Each number is 128 + 24 x the weight over its row's rms, rounded and kept within 0 to 255. Layers, rows and columns count from 0. Numbers have three digits each. The size before them is the row's rms in percent of the matrix's.

# layer 8 MLP down (transposed), 320x128, rms 0.247, rows 131-164, columns 64-127
100:155134202110126147146150140140133092163115121151124133142085176115100132170122138117148168146128151120117128160149144124161146130124132174138113072172138181122096114156115089139118105147110113
097:150160114136079122120155090118138117096158132094123164140123140099123128129103090172127126153142137168131146108141127148103139130138102137132124092134160143167119151109130174117110111137089109
100:116132111100137141164114120142122129137185146153139126172145112082097161102156089121142160139188131127174114119156130141162103147145104134140117120129136125169140129083115129123140109129162092
098:127141148180142107148117126094137112131147140112140124092139104187135073143122135134109112141178143123106132166091130133140147138196127120135129136145140162097134153170120134085164094148135095
104:120144094132144152129140109182097130134102138129124115157144125120119084144143141147088116141092103078080120134127114119116119119183159071183106136158108107162114091112107156120110119113119158
098:133122128110125138115089115155122132122105134136148116137098123150095126162158136119100129134153126129099122134084121135108136102128119101122157175153128124120112136101136155159133134173121145
103:090099100160138130127178106135137093181117104111155123107127152166122134171139110108134142113170159120093186144106129147133119119156109132131142139146098143080145154116147140130097141112169108
105:133103107107132115136102095117076137107114120139123120169105133130116071112141147139088124131110167131154117189123124143116114122116157132120139115120142149111107144138120112143087145140154167
103:133169120117119154113106113136136161118121115134132087115145124135134093113094111134157100159142146128114097171090168152107088132120172112106133106165111117115104133130106135112113097101170115
108:125104151087117136115115076141089108096114130177105124120173122118139127153146138097176142128146149104109096136151078124116086147120123078151142103152118114136130092078104112145163099115112115
089:117134163117126131151126158158110108136145155146111120119071127137175077144108135104145131168117125111089108105129139141128096149107146142120102122097109099133123131145090142099152078163122080
107:176183122137122154119103170120129153127150200112140137108125109136162129138158151153122107141144135165110169125123136124125118092112107114123159137160134091113094066125136136110148125115132107
096:116161156109123120105142101134121117154143103141113077122123131129122109122114117171153114158146139122144125058150109091120113135178146094153113098124101068109182126109147117132162131128135112
112:146093155152073144109143140138156106117119131121151109151135110136139158146115092176172130128099153074069090171141136094139139127126112144101099113136154151109117153161162115147156110161154110
099:152111127154130125132123144116114085096125117137125088164112113072127149160150126135078127174109174153109128109105120120133100101139155113127151141074113151127123189124140117132104167117100116
100:133159093106085151125107131129089136104080118126117130165118129119108126134108130152130055129138130157121119121107124161116153100179154124143158156082136124117116117122145130188150135133163124
102:148116122115142076093137135143128100144128119143109185102125187118111134124114085134088144124144125112106126137166161149140107072081140121150109132165119176110166117106129103093139116145140152
101:155107136137126093132145126161101151124163103042112088118141138104111125172140147181116141149144090136122091107106110112148136171136096124125127113110125120117105131121148123209112112126141146
102:079156149065121125118123112123155086146117099125186131121124134151073164122138164130096108175171123102136135142134148148129100101117141156116138100125139124154126126112148097119101118119118146
100:110133120079131172115140124145122141146146117156093149137117135080119158175148115135120152122148131106136145128133134138144100154114098153175109135107099092155123127122112184118103145133159154
094:162088110126129147139128137145145089155112150101129163148145180107125133124116129153141066086167127124121135093120115151137077087113105137099125153120102099114130136152103149154159118159141116
092:132112101141129098137106099152159077129118172134129115110111127123138124099118100096120115110124147134169079134189113120130122130111158148117119136108106160134114139153168096164124149099114122
098:154148107145122128165132087120149099126096149148083120116104123101132131149070139082186166152157081143084129081174130132144114120149132137113124133115136160080131111123133106146110067113140085
096:161101137103099106090093157149136071142129181130120145129106124106157167164136102090103096131149144163102130078099102113126150135142143144125108131131120154099160117107115121123131071146159127
104:146133172141090147165095109128116139148136129087166135118103130154112127147171108133143117124089133140135150127117176121097136134152142172121128089106139106123119126138145111071137114130135128
113:128115153116186145091129142140134120149111106104150117136123167118158124144180097119112111167123178155166144113126117128161140171201111128108156117118084174144142116103116151127098157140116116
108:149147137118101081162137153129117131132117144099109119118116127159156101144121134128143138169111106111168119120122127119129143052158120084127121115155138140083121133157138159131123146086142116
093:124108098186145098104107109126136107141135102200149145122087092115175136128100145127072141133149163141136109096083107150126146099172129128101147159095117125128174096099149130128118143126115128
097:140122126097134126171133141132142161199106156111135108084121177120060122142139119147115102158091172126162102156155103129141122098140145115115142111154145155150103121145115124106131120130160100
099:116112138119134129154105092112114162146126111104130133140112112155138163089134129143131175107102119109155112144151065131171111124118143158096105104114154098151138122120140106075120114113092044
100:125112098116123129130170154192101123114134139133103142175140103143112125128118116140106165127052117133157133143148127137137167145126134123094103155126105135137086121155150115113114111097151124
102:124126105127165130094104185142135101132088114111133128134126134147119159124119087129108141163105164147079111126105139128147116110172123131140136168132157121118139131131150134136117135100094117
086:156072177122124159108140130122138131147126132104145119119110172094127101148155100129120073148166109162152140122120131142134134153154085122099132164140140150121127151151137119133099119162120156
094:113163130100144122112101110119164134135134148171122102140134145130158157178114155139111139187133140093163106110115108129102119166115118136142143115129119119142135165097133095115193127134134154
# layer 8 MLP gate, 320x128, rms 0.269, rows 132-164, columns 64-127
097:124181139118099083134137122091164105130117131089092131105126107125109102135153112134108148108177145124153132144139099134137169128135135170117147136117132129132110166155172092146128146099132105
103:150135167121102126134135128066115086134105112155134158103147181148130145165136063121107098087041125129104125140087085122125132110116110131110158116152119106121126124117116131141106165116136143
098:125157127152158145129128043163130119164112084156111174145154129135111091113119146114157135108098135140149122143112163096124121114174105144141145127116134140165144105130149106152133152112114119
098:144161147147120170161099125125137122126129157145148136131118166098138097128129140100180111069116164148115132103125102095106151143118116119075152074123133116156104112103131132130099119120135097
091:115150104155154130177067109127143129130136141133104103102155140121174162158126118121151118113109148160120152108139102132120119158154132118137131137146119126144130119152124139109126131116121099
099:154120166101118154113111124147156144125114136109104149118187109124105180090104081117095148136149127118103108169093136109117123104146122151166125109178123123141128078137162156114120134087150124
100:086133120150142173188126131144123117116156161143136161101167127119126164086112072129164141119149104136105103159126094131150138133088168155122157161136093114106135111137157150098098117121129094
096:104101113134138170146141145149119174098127111136113137145167127159116129070138116128156158131111107100077140134086120110134111124140151139182154131176174092145153111156096133137140141117134128
111:105120138138125133124093129099161147153143105096090117107118124127131157132151108094171111123110112097106139109152136152118155115143149163062106152086079175144108106119180104105098143142124122
090:121118148133114119155116139121151188086137147148153200123137133128133116113138098146135137107095089153197122124121121076103149109110092141099145135140127150137134109142128102116130129166100097
098:142114138127079104125176141154151083165121118094108125091108109128110146149155115163154109098112098156093151100140138139146146175149109125123153125140096139149145155138126140125131150122162165
103:156163181152120148075127142117173129140109113137129119133129108124122120119160121136152134081094104102134117162142129136134072063112153164132143154152105128058149126134108165116117103176129159
103:112107158151156115105109067092130137104130091164109096156121122074103121138115114132131147138094165139119092120102113105105120123132178123139153144146135086163140115092131147138113123140154126
099:185100162133159126138143128123156147128077137131126107125147117133110163141120165129117131137154162093150117146100162106119143191139120132122142104157139089163128133153120087114137088137184133
098:113201129130116135158145111144157160133113104128123109123165113144152121155140118114070115127114119118163154072116142126098088137127122125106152128089128113176111161113142126125093122128102123
096:133113107160147096122159128133131151112124153127143113090139154095159092138128098131153105153088116065109093069090141124136147164121076153150125140134091092141139121105167100141145122126155124
096:119158149139140164127105135137136140104131133146078100153120172174161137119087079137160143116117106126115156137103079110121120170139069148154138117110131137122139111156137156169100135147159141
093:157113122120135142128138127146128143146148159114103172102119142107148126100157170142135112103110162142100077112133140146168166164142106127101121162126126083100129133134147130166124111064145099
099:164120148154102168123125174103126123070095111138146091117121145111091139161114109149133132148114131134163092133098117106125146097123163104160129118168106099091163124165145117162095121134110165
099:113136129126083116163159115158156145138126152100101141157132114094090122138125127131091146150164143192139060109109118131140124149115143124090105107106121070134125115155158130099108144145163107
088:126112146100129132105137130074147167180125120092100150139160117174104135110091137162140173124100144114075128101120114199079135117089165157134168129139141139143139110094097152098155126134143115
102:127107135100116139163148100116129131091095141142124162144138125126134089164099098155132117142151117102154148148083140124130093108138094101104107110120100126146156105132094114128099105137107116
090:132095170097105148085132116143106149144133118100091107155116110157180081131137118112143117104090126151152145154132158102107142139146130155163108130109098154128127100120130104109141104091099132
107:137113144145098137123123096088118134114113131125090139119146124110142090120105110098127134138147153147173081105133150138152129159118108146132128142095136148153108134125152150077114147135152118
108:177123162171132158122098102132141146072109115130102118103139097150165149111120062116149123099121143152126149110074094178120104116123143112132128144194151066139092128139096128125113086105197142
113:098144148129127141128131139123139089128114139099168103134112122143084135120123122126131163131154128152148150092091129131111112160168126126139131118155100134152141086160149066127129092092120146
095:126159148122091090104162174160094154142145155094098073132117093133116162134139129141176083121084126112109115131159117119154103137091160129131090119168119116142105102184108130121140101151119139
105:134153143105144101166103107121128113120081121090122088141131103152108116162140133160138074116117161155168114130144122108062098119128154128112112097127085134119122094112124133094107099119119138
101:125163139152121086108113147130141112170120115122143134090116144146116123142106138088135116154132090138174115117106111080162165109143085139112158147161124171099094137122141131126149116145134149
102:120152111113148161101133133095112091145155167111094115115132138147150135098173190107114122085116110175129102116102135148086104114154134131121129111095140107149138171133116166150120103138151159
097:146127150184128144136137100159115076084106140091117129163161103136142111123103165132157135129101113130156149120122172129108116122128116093102136111156087109129125116131112132095135139111172176
086:117135093117113121125110178142104133138117097076133106124147161142109067136107127109097158104096136107100143124144118137085150142124108154145128159130147156119126149100139111122124105103127110
093:115138181137126133121142123132104119113124130191069122135089145117123100137082119128153108128120140139156137229068144137107138141140131128139111092122127153121074135110111148144153122165113148
# layer 8 MLP up, 320x128, rms 0.252, rows 132-164, columns 64-127
099:124180122165131127121113100128135124140133128078167158155156095184123102132172144154149144146123093132165140133129142158138163171149149157130119151119092135125156112120117154098112168139134146
108:140140117118136142121121117149110129142178091139114119129130162102154110108173166124125157097126117122150070165140111138134134108120095141125096135092137067110153083177092157073123140147101122
089:111104150140158156104148096137104157142165090145108145121140114143098153154102119154159115144125154110140088144114083119100117128119110100129157132160092168131110151111150126127137120139129133
109:169100174131086158158149124145151120141152097116110179142120117115105129164146130088120133110117111162141117154137120129143139124116113144060150120140141107124103108140167152164130103152147151
085:094086121131104090126117129173129091131146153145134132097097124132122128141124105169122135142114121100122151163112106126158137127122119176104109112190156128092093144128092106096119103099086110
100:150127109189145149106114072205120134133126144130145082124074128115083137066095125170102131141142104149145153097142119113159149113115109144158121110127116134153094139105112164144130125137093177
102:103133136110169122159096104122120131104117162159122145139107111135103142138113096171151154128116159115150081116127128114127109109112151114157137124185112126097128128122136095095129116122179176
108:109107151150113126132102116078089130107110149137128082145137105108134135110095113149104173143146173070122083160110131127148136114123133111149144144152112121143137088106110120189082101107153105
111:149112146139174109131152163111162089135082116141126097112178112137095090168115110127126099144135145099133097156106114137117104156153123084119177101118143127161101137133151099164100111147152117
090:085090146135137094116117100077161127134100155088150103101106120104150101140162084123109117143157151133129138151149089162138130146135144137165138122188118124102109104111123107118126097119154109
104:152111104115103118066170100139130154085144182145098126110101129136138149138108131130147085147164105162155132151141115111116124110160116108159152089124133163115154155120169171127149130144159147
105:117098130127141118124112132102109145135155143141124163148169113135108103140142133111118158154120106133146122105138149137102091111142131162090129112120170113115093127099122093164111168114173125
109:139080097145120105063142118118115126108145126108111133122165133149131129167096117155143136170153088105144114140163156095164148081122104135141145143144158147098088128124130111155156151109140153
099:144125137162107094098138136104152169166127165162143184161119117142181096138164111119119124119123135141116108144179117107145144125127150118142118171128079139119115132134109180093100167128099103
094:133083155107138126147096126118133064117136109162120151091089130149117131101158129081141139142113096111092147092119137109158149187081129120154118140119114113096188142151126118127133108120124106
103:132142128140127083129171123106183142130133146119171170113124163084101134140119146123123125115115099141149128115121112145086130091087118134132112107088072136141132164075134061101136135104115107
094:139107175128129105134138156087107121102130105124148129130115088142125143161152070091100115162166109147152146117107110135155138127093109115142145150113138180089159106133207153149091136157150111
102:116098137172113123125126149117086165136057096162114116157059097162131101157098163111127107102125127107111103075162098133123134080162122089112120131139138186127115104110134129108091140119133104
108:115177112096131144121104163160146125158138107121104126137134119111094133105074150119143099125094167122133130137121118142084162137140117112113143127177072087110119102135116139105101148128106102
091:104136066147087086132108111123125160090105133132123125131122124104112122121124105092170113109103157135171135123128083145139111136052095140134148134097094096103130159116135135167132148114166123
093:156126154083122117116152104121142132112097153141106122164106176135118101116117123146123126156146111128117134139133177156165152141087109101108150117128115112122128180128093172088115084116135148
106:151148125147161164115116180094157097116149106126120137167157124145138125127087128147159112103138123168114149114162137119119136112112173119148163168137093162172138169122097105125139140152114130
084:168117121137109114087109137115110142104104130141150165146138126111162119109116108147114117178166134159123125129141131100112112135119144149103145135178150102131134163101123132146130115155109125
104:132154118113137170170081112104122131116115159158125115130059140092113132091108159095108122106098126116123110098120149155159076113115130139168117108104139125151161130164170113134085125146112124
116:108095109134160135170082122141136182120150097094120139113067082093110129166158126122146127154120120084106083109127114118122144138099173147116169169110132131117155104103121128108110164125127093
105:137130116133118103114172117148127156177120173168118120135152165152155155156105082102132123109116120141093105131166109082166133120114148136180156151102144136146110174095111156135127146135147131
094:109095153152160123110125125117132113130114156084114111124177119118080121085102089148122134138150126118109128156117115102115121153131089110130136140146161143189059157125098112064101102123090120
105:086165135087144084133148105106129129136136137113107129140173110115133147121149155138133150081109126079152179126140102141164176089144154146102093131143141123123130122172107145107143130105118140
095:138157117099147113107139132116115153133122173162152123118146163113157131068147143165124138134113128170124122107125126142176152124121121154107137110138142156122092156115117148155124125154086118
104:120143143103147138128145127148111122119082138132171126158120147149159106111157116097137157135120087147136147090143127179137157183122100180153150126118140160109139146170112117117072125095147134
100:124125105133080121153152137144109098099127140145119136144089165139141127103178113091129137132148131128159132113180094082126110130144102134119122144164076139186137146125151130166153159120115130
087:124150082158160151101104113099127121165138143125159139111101122131127147112108149103171129144157105125122131134146083151073131105157121118109161114144144132108092116134077151130154122100120115
090:112113063097129111148136125082153135147142137102166149133119134128098126123139109161163187114089137106107128128144080134182162172159140116149111153120119118111106126105113121115143073109162133